{"n_layer": 10, "d_model": 576, "n_head": 9, "n_kv_head": 9, "head_dim": 64, "d_mlp": 2304, "vocab_size": 31295, "activation": "gelu", "norm": "layernorm", "norm_place": "pre", "norm_eps": 1e-06, "positions": "alibi", "qk_norm": false, "attn_scale": 0.125, "bias": "all", "tie_embeddings": true, "parallel_block": false, "init": "uniform", "init_std_qkv": 0.0336, "init_std_o": 0.0336, "init_std_up": 0.0336, "init_std_down": 0.0, "optimizer": "adamw", "lr": 0.000526, "beta1": 0.9, "beta2": 0.98, "weight_decay": 0.21, "lr_head": 0.00468, "grad_clip": 2.0, "warmup_steps": 277, "schedule": "cos", "final_lr_fraction": 0.03, "batch_tokens": [65536, 131072, 196608], "seq_len": 384, "doc_mask": true, "train_tokens": 1429000000, "steps": 10907, "dataset": "wikipedia_en"}
Each number is 500 + 40 x the weight over its row's rms, rounded and kept within 0 to 999. Layers, rows and columns count from 0. Numbers have three digits each. The size before them is the row's rms in percent of the matrix's.

# up: layer 3 MLP up, 2304x576, rms 0.0351, rows 546-635, columns 0-71
# down: layer 3 MLP down (transposed), 2304x576, rms 0.0293, rows 546-635, columns 0-71
up546 114:509526523477528472466520548485488551456550474528454526506411471456426573505450484449519459555472491497537482494549474544537527524500503498467453460559561522482462473549454562508468511479516529508472452498501499433461
down546 121:488479497420554448445436558524497467407464506456421544491488490469446483518499437481479494520456488613493484433495475494453543526524473545482507513544526488469520518502518493447505480541497526496495560480587572528522
up547 105:510510487517474515466565497606507512540497518514542587536542507520555441524574511443479511516490537473418498591447525549516509511534532416480456472470534461516480427499440530496488453537490478455497498487549550469543
down547 101:544507490545523537503570473468491520563498496519469472473505556518474502444482489487422555462482423512524530515471535533462483477492545434573546547472524558399518605505481448476495464480496500545518524524531511609519
up548 094:480553513457415462508497497442516496502488548474556495458512464528510459453428461472515501528523460503502463530519493481456475544536511599502454563498493499442542509596449425434541494499514461594482458575499565504505
down548 096:572506425504529528484484428552522448442504533512417491568496506460542500456490523508466491501602483310453472558498514508441485472469466471521528526435425520458626528536512476490510562495483531438444514513537451502521
up549 105:530464548457480470444540436568507515517479522492502518483504514484481521556450501475549493439447438535508511529488518475465548540528454467477472477455482496474411559508515548512548517492538541440523452498535576494499
down549 107:481465501450505461522516495506529598493550483450530510529524518422510427530462542441498481548526530486542528465517521543524463520472517517475568469485490454468462499479483578528511403511513490446502547494505568508459
up550 110:490504471455564469410486517511487500530514508488577536440497529492460521551470504511386557574527538497443536441547488494506460453500439495478490540545477513522452526467473445464451606433510506507402518495508528536574
down550 111:471495499497442549577472539458479501491454465521433480562513490529548477496552510506558437498468536519578510528517501481490542562512525499506503516469513410491501485492514609504523416531537542553462477545503503420465
up551 097:528517498517526485515477513436536465550442563480568496507498487483497476532493486514438547445486428530554479537499542530533505503534499484452494522479566553516458486559545575459507525522431517484393492456500554526574
down551 099:529531503421485446583470453553468509448449543524502455502457498544500476546522547415491529551436496587472480526463519381542471555526547466431471501486478485517436462507419552504559475527533512556497594496560624477519
up552 113:545435483451460437444521526421537493523528481521462525496529447571534468534444494478473486504466509494503529501492517459470515428525429517532398549472447505498449508510545506453503514496564567546423530557437485480504
down552 106:550549532509494472507452506435540503560561518560453517524542432496497469465475499466454558477473526564554436568476539520468542583496618540512469477527520485468491488551514471523511450549524444585495441534535535499557
up553 107:467493496476490488476433559511482497515518511508507505578500482573512542467551510468493527560485512510494510470533493571402538495476471421437473530438432424526559506506457534501542503596463473497449442530489478446512
down553 107:481502497550441512514459569514500534501495495509521541504448483447468547555494494502536500468548520374537413534506521536538568513543401500544482473468502510562556486578516487535488545475531514543427473529563561554522
up554 097:539499434434492559492489468505482495509527581427508547466496401468513502448531539496488554509441473505557565474439500463547489500472523485561489424491500441519534534564484531479545481491457529512543467528510534443505
down554 103:389468529521513454497490507530515511459456395518423505526477593568514489527462481483494440527529488423513471519535472578462453478523472544409544555494478480512458499458532445554496531491517483510454471434518495527522
up555 098:556490421583550494489480463515516451453481572531477499463535483544560479433512461535537521526461493531522519562435519483457481492510548501505424467501399456495440472564508492436512479497530479455464491470459535481485
down555 097:396551570566482460605461497491538424554478447512506522492466557558468532484527510483446530450581494536557537458482553494459469535506498544435479492451532497535520434509563486481563457512469469436517569488516534549435
up556 107:426524520411482431506468518524542450501531503455528456509536502479451438546533490489511490405454448575533518469527459395501510483469429477453501488475522428565521473523469566537492527415454491511543546543495485499502
down556 109:487456538464528508576537539535524450471484495486499492469469530497552498547450476515428538363489518545485480507557510560511576523476490508512486448511500456502487486496529490505487490524525498477560534528453545529465
up557 096:475440524542455516439502498441455454513506514523500498524465482437477527485486501544472469522488475473462562515408520523463506516588522457453498512489505507519576485502533573500468449505513489547498469511480481463490
down557 093:522540518444541554475545509493484568507501479562501538567589551560543535538554552469533487512515555411575511593532517483518517517563516442549512563496475553419461539437454546514527607562419420476502458457457487484520
up558 104:546531481489477501464544545467554476507530572506562500456588474494495548522572400475555506497521530493512466499465480560497517528549438488549490559453509457552508475547499492531505529455477515517462523477445568491522
down558 105:554522493511516447442525432547454419477493563499521469485482587532493473469515505485486521562562524443636547505541420543452547511590501443490481480474496473550508534521464540531422462422490438537442549514464561449465
up559 097:478483500455557499455499518547469454501396481518495532485512456530568471458538533456484552538469574521425554527491490531485538369563511486447532458460492542506529484486438508563481547540392464476496502513509490544505
down559 090:500447475499525552480553487523510538482479579459471476480530420490444495484445507555499513468458513518435539464443483490497471427555522533518551489527477475562466509498519465551409526455513472433461503469486445568522
up560 080:478525559494512466469495522444488446574403481479469467468483506616530402480472482496524540494494525477510606472579503536508537555534450445492534548573513506484447491541561469512504510545464460404492488461513438529514
down560 080:515518463485638479546475507487477487475515464535586507498413504450531439549532558507525450495525495468496496543530442469486405472526528568442487539560553531490498475449565515535524483443515507470495501485487438484522
up561 110:472440504490498433476527500474475484462450492553498477597479442551525492495536434423561499503492494508474510514457506526589562512583484444500461503481537581494540497514441575422470572491491494447450483482461559436504
down561 108:452483480492536537527516541490455548519514441481511534554501513469464520491473548503556536436598509358465520477487562499526491487552528515453533453525550524526531508446408455442414478568467560547524411542524489462556
up562 100:528435463481538507521506490423449520521544464415491464529497463519465524492434568455498504471444499532502503483513473473475541513476480525584532492526540529606504430522387479468511465545532580467500586438590586552505
down562 105:484434545441477487479507550395465517429499483498509458461474537482419501582480466465454445495407524617482473577566521580462509500471503570464516438517502436559482521502536460497526538412492446517543515502542514481448
up563 108:506469549470455494449480570471525474466454556499520505452540463564471530493510464466446546382491553528485471541438466434502535479508505466490566555517569437524447513550558508536465472475442556463550486522500507509506
down563 109:514427438534490488473494506512424486442535492424494500470541500496501514477549521563525488535510467540534510458476506488506486503468550524475489537474487485532460429541506448571481512525523479493515527529529505536545
up564 109:501506481495564468537568464469406422513433479498579471530436473504503534437616458534460527534438488547477495474514500461534486443568517504519462491482512428525496521501460497465521519435482540523516502600531510488509
down564 108:421501493560502529536449574537574502523468477546475538531520507489460498482473573501493491404449445530454503462498501548539511500489556516507491524503488461384419471530500474479470500538498529463490553517454474466501
up565 098:533531503451507483407561476484430564539451488511512474487516465498482499487496481475527517569505538572491445480510500491515465403505550402584570456506465501488460476492515523516471526503469444462445480499566523487533
down565 092:478526528507584504423582505519556583499511450458509526461510447474480513547479511434436513441448452583483477461458491499576481393475460488541458513555503567505532490477551551534526479493520550496532524508486473568524
up566 090:509433499552563500456541556532500532500454470505526450530480465541477564422528501464446503514456503455491522478440485516396508541527496529496483507485470552510535446504500539540512470532491473465445534521546478477449
down566 092:511529483515490474504474458522533457507472468452501531497503543496484500552542444536535536487598555350520408524448489501524499505477488473500501560471555491578536555491492518490486444431469504465478572423477486448530
up567 105:595415509549456533478538499464503529509512537558498475501502530503497558422538417480411546498514487492461529503487453466425430442520480526522564497539421504518553510480470499517527518564491555565549459561556595524474
down567 111:510573491467503535471455531501452524504532497475528472417537481491490501548582488459519461528683495362492529482506587459529609392504573482472500539500487570469496508558518549463473479452463427473509486474537496537530
up568 102:485435515494499478437512474515508466488464528471472498511485480485487565492557453488511498548482465485508536472462530554453407494538494547504517616507480482500513444569481476464510478436493500389506480475479492525492
down568 111:507521518452474536501496468553511491557507459425392574578515464516489407494546522520517447524553484325538541504526486558512503573466429456485492525543488485510461441534508503510462547506538469539443446484516516497481
up569 105:473480596459487467447503470453530505501438540488528528469472511484528493514506479488514466515445410544570499486469480448424546536479449514567460530524559546497460490484425539476546505465461513472577482527485542437460
down569 114:522523575486525513525478528492466492441537509549437448591561518490514529559563529433533509421520468502537523497536477476541542437499496498474507514430512551456547465494435436517466470503473531479475521457513487570504
up570 105:556426510464561487504489530508479517494532525481513528455484394524542475548482436529495500584452499560448544543455459502522518533497512545507446425437481445458503472492445528462498461527504480522501497514528524475601
down570 100:467431493515532450504467516521469431487458539499467572473442492563504554451549494457531569481452476516490515540447471471482512487462433414527533531540454529478515534474527502513514468515548490534579532468462568513429
up571 087:496483524398471512489503534485488551512531495475437513500577477436545544490496557460503544520488464509477505500507465602480563578482426480545516536511490419518485501524494449530553466501493504468458483452516562470584
down571 089:546463547523503452505569520540453532452476440465521453569530487490475517568430465477469454457578523518501486500559492491569484492481580450529448532476476546503537502428611567485490583556470507519447504492484517483461
up572 123:476538479525496450485500431464419493496483533569531510422523542508473457514505431488502545521513521488468512503485510540460519515495467375547565435509478427494501463530576505457467545519494491457395534534507506506495
down572 129:465536561465503461510544619435536472498470528432455504459491446552529499443468544503512515467600609319556523561506477514463491532559542411454544497508458500525506519534592532523535497492487474520521442616459584442515
up573 101:481531448474518538501528519468490498458518537424573497440525456506530484417456465482503539538478492543443489517535427428495505457500451437474448561511541475461483475532445512501526492510413560544511541526525466423455
down573 101:558523522555551540457511458499546432526481479533497503495514531528506496516500463474548531473440543555562516460518499503475440492457529456554562583421463499506484481474520490512474475518536528541554587522503452578510
up574 077:479482502502453523506475508515465509472500490555600477619525449513481501432564528492518517467529425470486465485431433459444409522487547447466569508458539489492435462528487524564562475505510469549587526435540525485444
down574 084:501460448511457503490549485526491479509478497538535521465485549464574490499491453506510489526579458432499500517442488457588377517499458476443510516451555538490505519495583494525599532438463516504577488522459516523453
up575 093:437472470562536500474558482525549463472472431452510446573546515505478482480550516419559512483505445563501447455508483506509544552507508447496418516494544535488559493494488511591430523459586484518441521528472473498466
down575 093:485517543498489534519477560490453508521511556518455518525533512520486490523524441501491450427468536521506552580541504597459484471499518446527504458507450493448490471521445486472519515514415473494597528523466480467540
up576 102:496405409423490511455490539449507523543559505462506650434483508459489492562484493498517459431486501531518486457524534510548529528563467534513479538508463497568415443553459510538471524490542550562507491502544519508471
down576 109:526486488430529530469502460492526491469508458490478510527529501511427527539560416528452586447421514613489501484505488535484524441481482521500463481404464487527469507510482446464428553472448533496491468464504450531482
up577 104:472552531451520507533501517427486504396433479490457499508552468488578561480544501535575498530448461561541522520530439575504493512516470513437573497535573468554487446449469525594502540544469470499490511556517410391562
down577 102:561553521505499479484551477492526483490522527502535562454530556492469448549436530546468558527493498529475515405570493508577587517540495450440408445488530491510508505457537505556500447465510497508435569529522500436463
up578 091:490527504505510495559566484487419548466475516453518458511507456542588468434462646490477534449408518508430516448503498471539516491479492488406485453402535467520519542552436571500502450488455415508502543533513492466524
down578 098:463515525449483473474424447468499494534520488552465455489434480477453609571548483448491540476515437415603460555531491519491509522490477473561507567539484480464478486514537439516496511492535624494488486480484511418474
up579 105:457506478569486567494509486538497464571517555474500469507516463476520453456494501575499534529503524554496468509489509535510496497563454478559521550481483520494567457458423581485481546531531453440509482480470531506544
down579 106:553495457466480551493476440506498531533475502451526528453450514550425427498506516498478484553492508677506530449476569545520517556494478403454481525509564544517511453498559468462503510484519547460557492537551583514492
up580 085:521487528466525492502489512416486451551496530490493498475440507499490499539586490445523473563507468539508502523467528508483515495536446537471486522524476509434485483545487486477511455511525447441498449475467451455568
down580 089:499506542491488483478456484455499529511522427542473550444530579466522490554479513505493556499490531550531446520477480528554515499520570508488517539560565529429560469519552503496487482490518556513439494486487493489514
up581 103:503503472494563455457483411462494463535488463518495534546403551545475532510480474496360545526498487518561500461518567564481522516527449432566437501514508502555545471472537485526492528517485514521489529448422522497497
down581 102:538483435497507464534542429507530505420494579469408485406477482539522488458485488502506528466491514603506522532511501460564541480542476502470492495492502464516497510477571516548497539452489416448528461525471466498466
up582 111:500494460454572471476461467554486522479547517500462545554505449503514578457545492432461468494520490568571538498548505524541557428507494487559582542435499531495482476500502502488524470513482552508536505489495500506508
down582 124:503556474457563479539527500489479510451506434571537605497466536523549492484556575484491490521467547559463536510568532532457483487591528517439486575497534504549514528494453482494446496501495565534520479538450437527537
up583 102:571529481416600484505533461484441410509519500517519477481503517527517545565554493492523561439474561556477444471579497473458515437513515527517468525497446463578496458547419524526443516452536571563527528529552647491552
down583 107:523523488519525428554467536497426478434529473552497522405409522460495474482467513454535453484475502563424517517571538548514438433501520507508399473508515435445538494526520487516450499450545575542489484588438547518462
up584 105:470590541488444419505506513480542567550524483411456488415502471507491461545511490519499544476477541522551522526514500462452509526523437444437516571491523550492494450523507526490372514544518450484513456438525476488552
down584 118:573519552468484492420486512511410489527547473507469437513468455446462467546515495523469466512575540537550440456465548459478484489500596424450474471595540543539490543443483437536482433507456495523466490494514503558504
up585 112:526422531512572507435511497477502520588423470523533474547461515517508499436485497508504552554510428521457558489522434504493563506516459521452537552541468425471489497568513528506445494539494553584443432529581471434510
down585 123:515496534484505431519466446558524574607535504585531456541488463483459436477504560488439508552442495572440515453556528494525530411578491530451469488482508549475444499541479516499489454507532506510467456466549517517511
up586 101:502470441469532447524454520500553461501579519466549476512498490539531485506565474382442468432392519583474515460432435500454526490441516508523560549453507496500547483575558520593456494465471504517505522443483503491554
down586 093:556461467549556478537474471480486463472507431474560479466510512506507477528519496522470468418474500525507507547488539537537543472485507632476492585457505559523498527571519466567431569492505525494510531557493499520540
up587 119:484453471438466474430517510489527370523476534498534527429460522519546505495530425502488534413477508534509520505453511553573499519469457529549433501438556519548490493519546501518494503490486495473559449540472502497539
down587 125:528487489452504548466504537530532506509529459568539557480473537522512412535485473423520429491617488377541483440507504514594501497532503509484535467522451505530503454521487484526510536442439494503511427468496490481493
up588 101:512487533424457527502564463514490505500451493535465553564565515572475521511501524523468451406460537511458501481545502498478510457526482521527475524465555485462559494538511502527495510436498515481464515478442551460456
down588 106:518502519471474515490511537528421497518475522479536460530497477500533485528492482542485465463448552626513514469423588605417584441514476432435484465511491520497495494464582464552470529522462487525478487507512493510503
up589 106:542529537492479488489577514407457495588487552483504491509535446502545472442451469491500489450511530485509496465436412517430491547454500535495544532428558522532475479418513486543587523557486495557473478507550503456500
down589 106:594516449522478409472447539469433528573487516492466416489495486448526537480513515556489471534483571525513527389448535499516510541518506520429463463464524511431476441451495457495503462495479535549602454506555527543459
up590 109:457480538525531487480471404509519427491482569509455488458437369508469475465545497469451485511472510484508541541462543490444546455488494496540539461472478507488439558514494523435449452500445492549480525502514553450512
down590 103:481465483523424514531486523454456517457526528503476512592507565524406535500535572515587494512509480505448548535573476532494566499495480529509498485505426502471483533522535501507392565542466538486544498456532494415468
up591 107:485535572435489446519530495405549414477490489511570487511565531489554470449538510448507577391449444537474468455493468445527523581511471481496455525441441525512484452491457488486447513512486555512498507575555525494540
down591 116:517480501531545507421509460541458427504497448487496501555552580489478519508524529574522552501447522551553563548491547478499508463542558433517545546432501585485496430465525558527425428552480562471459524494502496503502
up592 109:449539510456454471515509468534463514486473538554510527475515510515445489426516535482567502449465512481455552481477504507427524510500513474465491481424538490451433484475468534473471488554460476574478473473460510482500
down592 124:520546518432486447488523578465503420515506534469547532490407486521412496495472488564560516522389478608602536451496514500539492442498497551525497486519534519517513505544437582551511460488461505516493466457517453490536
up593 099:533473512531477435486486495484437555568509472520473540474590489565468508558399469496495475470463501494574554474524393536551530509523446483547515525500522549516559495569456500510486493499482464441431480447513552429556
down593 091:474508531417450497530505437519458453531507517457554488500429541456470472500493510482495514496528478504514513508549471475529499445548531453495520474521484475445493539523537498542513462538496527462498497455416467435534
up594 111:498439535503465464504474522489458484498562534498509491543489502485459506544563532438452504467479439519513500501545436484556504571539513435533533482466522445556516465525522548537481577494488524468530450517565495465533
down594 110:514540487508472505600419496519511491487467422597571459551509484494512465543491523510449524593517532491458512537523541494525479476502515465506482503499487499488486471521491494484510488470517489517453501503422502506528
up595 106:447548521454449482501492527484517511441453539535499567440540519416504494497532538445537439517508533505520513456501509568497511417466454433483503566426378413590435457508474507495554544489504443462484470455485555461535
down595 113:549510521499479523539549536447530512512519453497479509553529515480488425516495509447424516479502423534519474494512508561487495527480543492507570486540528491595478515499534522535529518557483544558536439507510450526517
up596 104:491526462517555536528502453443585407516410509507522475560470495501438442428505443530396563475457459583525485555464521446437470509464475496535411439515500598555492475531508534442493456490518543467448507500520508532502
down596 110:498485503469530533445446510475529490481447441515527502559474515485471467526503453452414490554511421525477551499543517522531459552492526539451570548487532523467504470486453524462573462540408470545457548472451508448494
up597 110:484409556452562472469503551548499505453528496555515501496467456477476508453494420453452509446485535475625438494521489443467496497469455494551517511557519550512551441461438565492524506538508550417493498510473528504514
down597 080:516492495535452478449522501444518501487511561534475516484513478488506493516493480439517484557753489176510491510545472508518503453498479477478503488476509470480558474521507484497567553543487488511484499513525497559501
up598 099:500479548534450457501520485480415489561508500499454516512538470479471415474480493421463512528484525577489557535483498523504526456573509417541496479492434539570517485510511494529485545466520518547543440469581541520489
down598 089:502544517479482528495536516514440485514521481554585513465518505460497417484511504504551420537550525611378442487505526475486556511508497478505516472511565460486536533479530494546477516487489516509457453490556472514534
up599 084:485512486562497446505447552465539481518449473495551478477476505481486525481481500509453446487517551510545494447540490574504479537480535505520532474521562509474395412516511456585530520510476496479425497506519466490555
down599 087:446514479476545488441536495509534465480505473459498545499463526540503447499492538505512455543627420474535540517498538396445448492467477598488438584475484519494485520470514510431536444524514534525578521541524449474515
up600 075:488500500477518490569499495577512476446530461509549463522488498567519475550474507486422581478493488448474493553586490487466522508523573480466541511533461529495490498569474526591440503546438505546438540577503427547492
down600 084:431493422508508546567520513547498459501555495461502527502450481513543476568554515521414462472472530554495476488495488415530400488542483578477465533486528558482518489470563526496573482479492555573501527542576468483467
up601 103:541437535518505502499488452541483445521474557502533499560533464530439472459538444556508498506478485524482560575541461475429558528483481387540474481497412466509451467546516588550519455521476546575460477440516588417495
down601 104:509516476486488472499516488454417524540511474549500437500542486472488517469486449590579492429509507526513462512582430485497514521538490554446522494527495476525461455509453459528539480580473498529488508455469533481504
up602 086:465550543491435521520559565493459511498471451534467488471506481563576491494544547482570562475540529462436517524517472472491511417552523545418490518562576500447538469492471449528518546500399523441502549519456566415493
down602 087:460423419467533418480521441525548445537531544489497500488480539503484455539443463502455460543547452356487485480448428441503522528445454502543509505413533458601468466443498555514524441525528485488505473515524501486474
up603 099:520485575483468535525476541471494500525481503371434575541457544465431523529431568484504490449465514523559462562501489531476529433452474434487587476437450481470433469472507479512454485454491508495494457487545515443479
down603 096:497492549495570493500492460503521488478500591502528513476424463546433538605501526548510472526557448401521554447515439488496467478471430543559517491481515516497476525549580483520460503442540491494480461592574482450544
up604 107:540528513511477470482433544524434505548485544505432515573533481472538531480529526489437493616489486521417522434438447455529509387507521497495584479472480456502470435419493506488525488526448516412519502527513522545522
down604 104:552457449552538508489506535531480519513453472518538480531498488462456536472496524503531516482461547563414454410450508501609501473413519500521440512455549535448533472458506514459468513508578530491497465462492516491515
up605 095:484489537495481469433555421470438528553460540465485452501561431489524507499548502506454532579505504476438556492507550464463494444544494494438502503451464397505516457470496535484492418505447444436473479511498507535485
down605 100:516568487475508573540480488525496493474526437570521498486523524532492500513501476489477458460410496559504476502469533536503506483485493539550521493532522526452516510512517521494495513526544554496482537464523461501437
up606 107:490479560496495414541484534561467528478554561501529503532529502497515536463548480475510537499519468483434518484532512504573500464547460502527511485534498487605500477533466557469492500494506537534527549586447569511585
down606 112:518584472443499541502452546528512464494539514460540512481426499431498480562519481515507426525596561397430540492531493559491419523551512475499539519459506514538521447497368485535485466588546551494465471491486489472544
up607 110:504510573533508469494501439546497452501553492469427490527417439472509553483532443525480536424504412458489503506496509477509461468497464499531559526512422552544478475534517530529492548487449502539452486504500578472502
down607 089:476534525448469493500557469516473519503525506485470488501487480537522497490550439466522539531756537118485538480559483510518482465493465427494503498483521479519511446472505580475451530495449501531494523433466540510467
up608 094:527537532521451463553539472469534469503550544524496523499462502542455497477588444495437550475507501537564443548463540512422509552419495506529514504472518493570546484418435551413502501500479485479455518479549471523472
down608 096:464434516424522465479452507566502584473460537455516473474519473542522517478498524483548529540594519470502564433516521516589570479575520477470457460472531495486431481509487481525474494462532512584595527537478543458516
up609 100:559485477474561456478522555489529501460517500457566585477431538513451484433555439497478461491507459481498467498515495520421488535559425544494529564446432497541539479498490490554464495553529519510529427549472553516588
down609 094:480514497524557488499528505527416473511484492501501410481445481498515477469430451428548450457699514269492481431472504477429515498491485501487504422504523510488454545499535499485401516511459513485468478532472541512512
up610 094:551497581525454508459531535600423449513529511442530462495560493503609487486560476497389579504447492514586544469471447458485438545489471485501530501563491562514506485535565473555488477456508476448445535500495515552517
down610 091:517498478490495481504449491526519472483427520412547512510526523548471487446424465514532535520418583555458533493527491503574465516505458505536487504497486467517484495535483469481429495483501545546456568461449485463535
up611 116:503492530569505447533561474584513481500560533486538552485444412522509551473535465453493580544483508482511547513510484450442533500556456497483559529541516522512511462445496489531443536548397525515521523582462530523623
down611 105:443500534492499491521572480545475521564498543489511480439518464508483548451536480517545478485700530219504479500506447480506513462538503465507529479473502483512557509458509514508492544554465509502540437439503480509500
up612 101:448484511499578482488582461503469506529584459498461529556546509507480485505483474441552517537488478529482547480495415570458463485575486549512520545577391487527513511462539473435580482491432525520491499475510515492564
down612 105:536470506465515490510499534497475471439449542555528507519561477500489532523479504522463457499465505557486583470491490501546552560565499521452525448460473484415499489587490489493451490426523460457412546539510477482515
up613 087:529506496534601381501571527461515490533570432462453468451512441448510509391486442452487496469518475516474583467513442524513542531536505553449486478547476499509535483506537531484451527464419525481530480491505486461496
down613 086:468553467458500507508526454480503499490443521456501418490534499489549480562541522517506527559622542290518462520484469483525463522537487490506567515562578420498489492388541430481471456517533546526494501534456545546474
up614 101:441469440535475465540477445437457462538458454497479397566469477530488534493503476455502544536490462526494514550423483517486503541507387402537489504436541521518467493526525525408432414503486497536511529479529592518525
down614 098:453465515474487532434459537506516475541536551531514566524539534470546532536551495522546541510449535540573552497510568560481486476480542558550492575492480503488523482497551452496532518552529475380500475481505463582452
up615 104:453508471499476511498589566509530555522537553458470441474555452481428547448551521514487603531488457528493444512471487499455568523544456521504547460528510440474479514517578492425545494405464603547562504475466522538505
down615 118:499540477452508497520539416511457430541467456545508518540473484537479474479473472484402497498404538544486476552505544562532510572455441453482472532514521439522476440477523463451563558574491521432427527431453525470561
up616 101:520532478518487539447505485544459562465511497542517527479423490486468536531533494469548520503499471501548489515541493602492537437524476484495518483548498495482490491455535521482542519499504479528518508536527591480524
down616 098:573494501537528483527485460480477419454526466498496501557478475461458492480551541491480482513489532540488475469513416496538462461493453534447457501481526499489460453494480569478486479514565458517473569521487425569435
up617 106:515472474441485555464543539515503522549478443433559438584540535474444528466478553488543517433437530496476455498472514483525508489501493559460496500491606474519500438553478486484517499507464510495483536526487541496617
down617 122:440557511572435478527550594545405508511507535531457544515537513464458441427498527556504407534395546524413502462567533488472506442498511497565462533542449502482480440484553500458506480513529474462530510440469496446592
up618 103:450474460433496509559506467510485492565526451517504517501490530530409506482471537497455464538482552554467441491548518568480528505483467501574478518489536439538438495552506480493490459592543493500557481472536491495548
down618 107:491527442550493463512504484491436471527558491504494508482419509494495487539544480536487526526540506526518474485519506464418533587461466541519453444527540414516539527483566560539430531513462559496500484494497451459498
up619 098:550520485496521452446455484447524561504519554581491454430465398462594490525475461544442592506498472545535499499463549476531501525511508545554480498485475463505560496447446449507473451539462445468525501502555499478586
down619 098:518436530522501488487619450516504477464435524467529481493499544517438517485505509449562469524505523559505518445455534514488505569485445545442485465508523480575479517466492501508496539459531534508579543528498522474427
up620 102:454483442499467497506533537436522422588546533430491547472472517553533500489508462414486462494453471563500571474484478572446528482451521520543480442458513445475416575514486477557494500503470493535488482449511505530563
down620 092:488529442508462559550496481524502435461470497491504564530608480527500509473459534467557487452502494505466494425474538484532549495479504453523479433461502540559570487485463537487505515475525482533570471477535553612501
up621 087:471524482522476531493586400486467514508537530474498437526491498530561510448478456479517545567466487490460499457505525445488488482480554538476550491427511521520581503429490573457494511488502498581561499489445460542456
down621 088:520538583535521473384427530463505553479470493501527502540547523516533508572520572538516516500642531359567558557515507548482543467473445489510475531596517486505432451589489470566540477547500517498428479491551547436577
up622 112:434495513514488472504478457442526428468493507554446502516535480457534508461506485470542539559524481521561524446479401532508555458523465503570535502524482394584493504504453530529584498528476478560503456578539495471469
down622 108:521457479469519466536465513479488476510553482600487462447545441503475486478448533551445504515486450528539485518552510414483528422462527439596531569456530477536454489508458520526457463564546530468447517484540439398518
up623 102:484468481547551432438505465506473535541528515463474465486498504530494482501529504468474491483499531541543486476511454508481519526566401512547540497503478438521451421530472501512479517492493527549488532437479496498498
down623 112:476489502464489570511431536384493511435489426481436553479537551518450518471485552529511498549481476503492438505499495515509519503470482524503497484537454515541587551437532493513488445467533487449490451409458516456476
up624 104:486507474525496452551505442515522537530550474498517539492460507561478484510480456460458504535482480507522541548475492519458482496481535496518436478470484467459519521478473541445482540451443497455431487511538478509504
down624 104:476522466508416429500551492514524519533553492473551472464534477491454477469451487470524557443494469488487485515553478487480498492447532600474475507495437486503526505453556511461571515539507500467543480499462570419534
up625 117:430541587499497524515585529566519518498513535413519545489467520476503542414492473458524460511499504536465538526455451522427531505482526510496438533525490414481481447495495495541515472440508500594483522528486487461508
down625 119:488501460408484434456582538501486466508530538422491577610494503562513505448443510417519490473624458236477518514482474544492512453503472502541513448463517462603482445554470500465496495454481492511491474485493463464477
up626 096:553543459504631490496492512451547444512499518491534514513472498533565509527563513538517546461479483467532505503498523550449477514470489556412527503468574513483552466501446501523468515438467519489432548503479532488526
down626 101:535500539451488486618499460519538432557471532425510588545529526501543461424450529484498479489572493382515466598535544516495482545471532460491477457481533531531483511495482532519526505520466504521481510479527549465477
up627 093:545459493522498490532462484451482514507465503495500491540521451480474535573473523484488447481445531524598486567458478453445469485496565470556488446464486494478473523538464501485473524545507549493403532507513485514462
down627 092:512509480491515530472504521499468491545514452490513516509560506485536511505504559496518517490507501495471586400554534493584502495504509515526465459529522533504539515510534481545507479441474486514486468454390479538509
up628 102:489472571505458487455516477583477486483483478576572481545554529545486489471450504483505585526515540523532495564484442547499517490511507505484559456470479501448462451474517518474527555470471497483446412502467458448530
down628 113:461497505496521467522550550460457547468536495514528550500497498443446454491488432464488556601495578514502522516512496522517502504419495469486619485506447478444512478548471514444494431447488496564506485520481471443539
up629 098:512492554479537520465463400432485499464552547537510488493435482440467540502518502489516485530484458487529392578506540554476473521522463481545481526497551447488518502501543453428541490465514606514509443491447522484469
down629 116:523493448472471540536509542537507432525452465523536511501521530540534411418512562446544491511441586558388571459513466472577513439479559500471450485550493507552498516474446544508438441564446361519516524516510493532565
up630 103:528520450507510491505497501535480510494557493455504492511487455520503503462486504463464490510507511500566449483535484464503480456491464488497506525586454466455472477502402498445549487508531489497583493542462569545462
down630 110:472489480459484490542456524582491488473442546627545578492486437495453439475472467421497465469567486393443482495550541492557491515452454443477562459436504499489540463576458557464522535501444470503387441460488463565499
up631 100:497495537490476508514507515470409476520462568520475536432508452481565520461535485493479504482438494535478521534466463525523490459556460508483474453458478516525520400517500535482457500488473486503431564477487562460521
down631 097:460526508497523426571567475476537467437503469553530484533523505493471436467525486472487500602497495534480550448509505500524492513495500522530460496492484447538565561492512485449503503476481580493554494581492508468482
up632 111:483384536451500519479480498504437515503555557516548481489429421545423531506482508520452487527484461488556482509519503502430481486530461457527532435482504511471426528492525453528468593542457556510467446495567578507450
down632 123:448497551520524530484530495497505585583487497442443535503498506529481497492427482540426478581483558573496506478574524495529538483494500484547500479526504474476555533555513556487527483547458460498458453456510532512466
up633 100:495531496494442483471510469529528525538465520493476566540555440464442479498509526490431517565510488485473547579508487452537479445531515415518525452443474436495479477523481495431519529445479465525473499458510590507548
down633 099:512486551537525436465453564480540599472524489477518415444456510443511552516435452499476543531486504404546544515547461521458583371557548425534377469573465475463418544581503506446537503456583523469549531494517439479434
up634 104:445465492388452429505445458441485571499451497439520465527472505470482457508547420440530444477486462454475526536439521546484477501491507562532545549473577570503499544456482535545554518435481495487581571454514531472496
down634 097:530506451456519476504495539518506497538492450510467438486577528483495520492440514561455512381478538515533525466534454454488617526483497445499484514475523436509521490468476501454555470501502530482527488446583505459511
up635 083:552503453449513477459503470463447567488449460463491441555515506482476603465476469531541448578492545512541549538603544528425483527519473501469489524448492556494495504521587497502556482439493553438527455502505529543426
down635 081:427495524471539561521469454547511536491536437520533514534461449479500506508570489512539483497603520426514503505445515512527593485446463411594417472477486493449488452490443506482442534442558512472536533518544501496500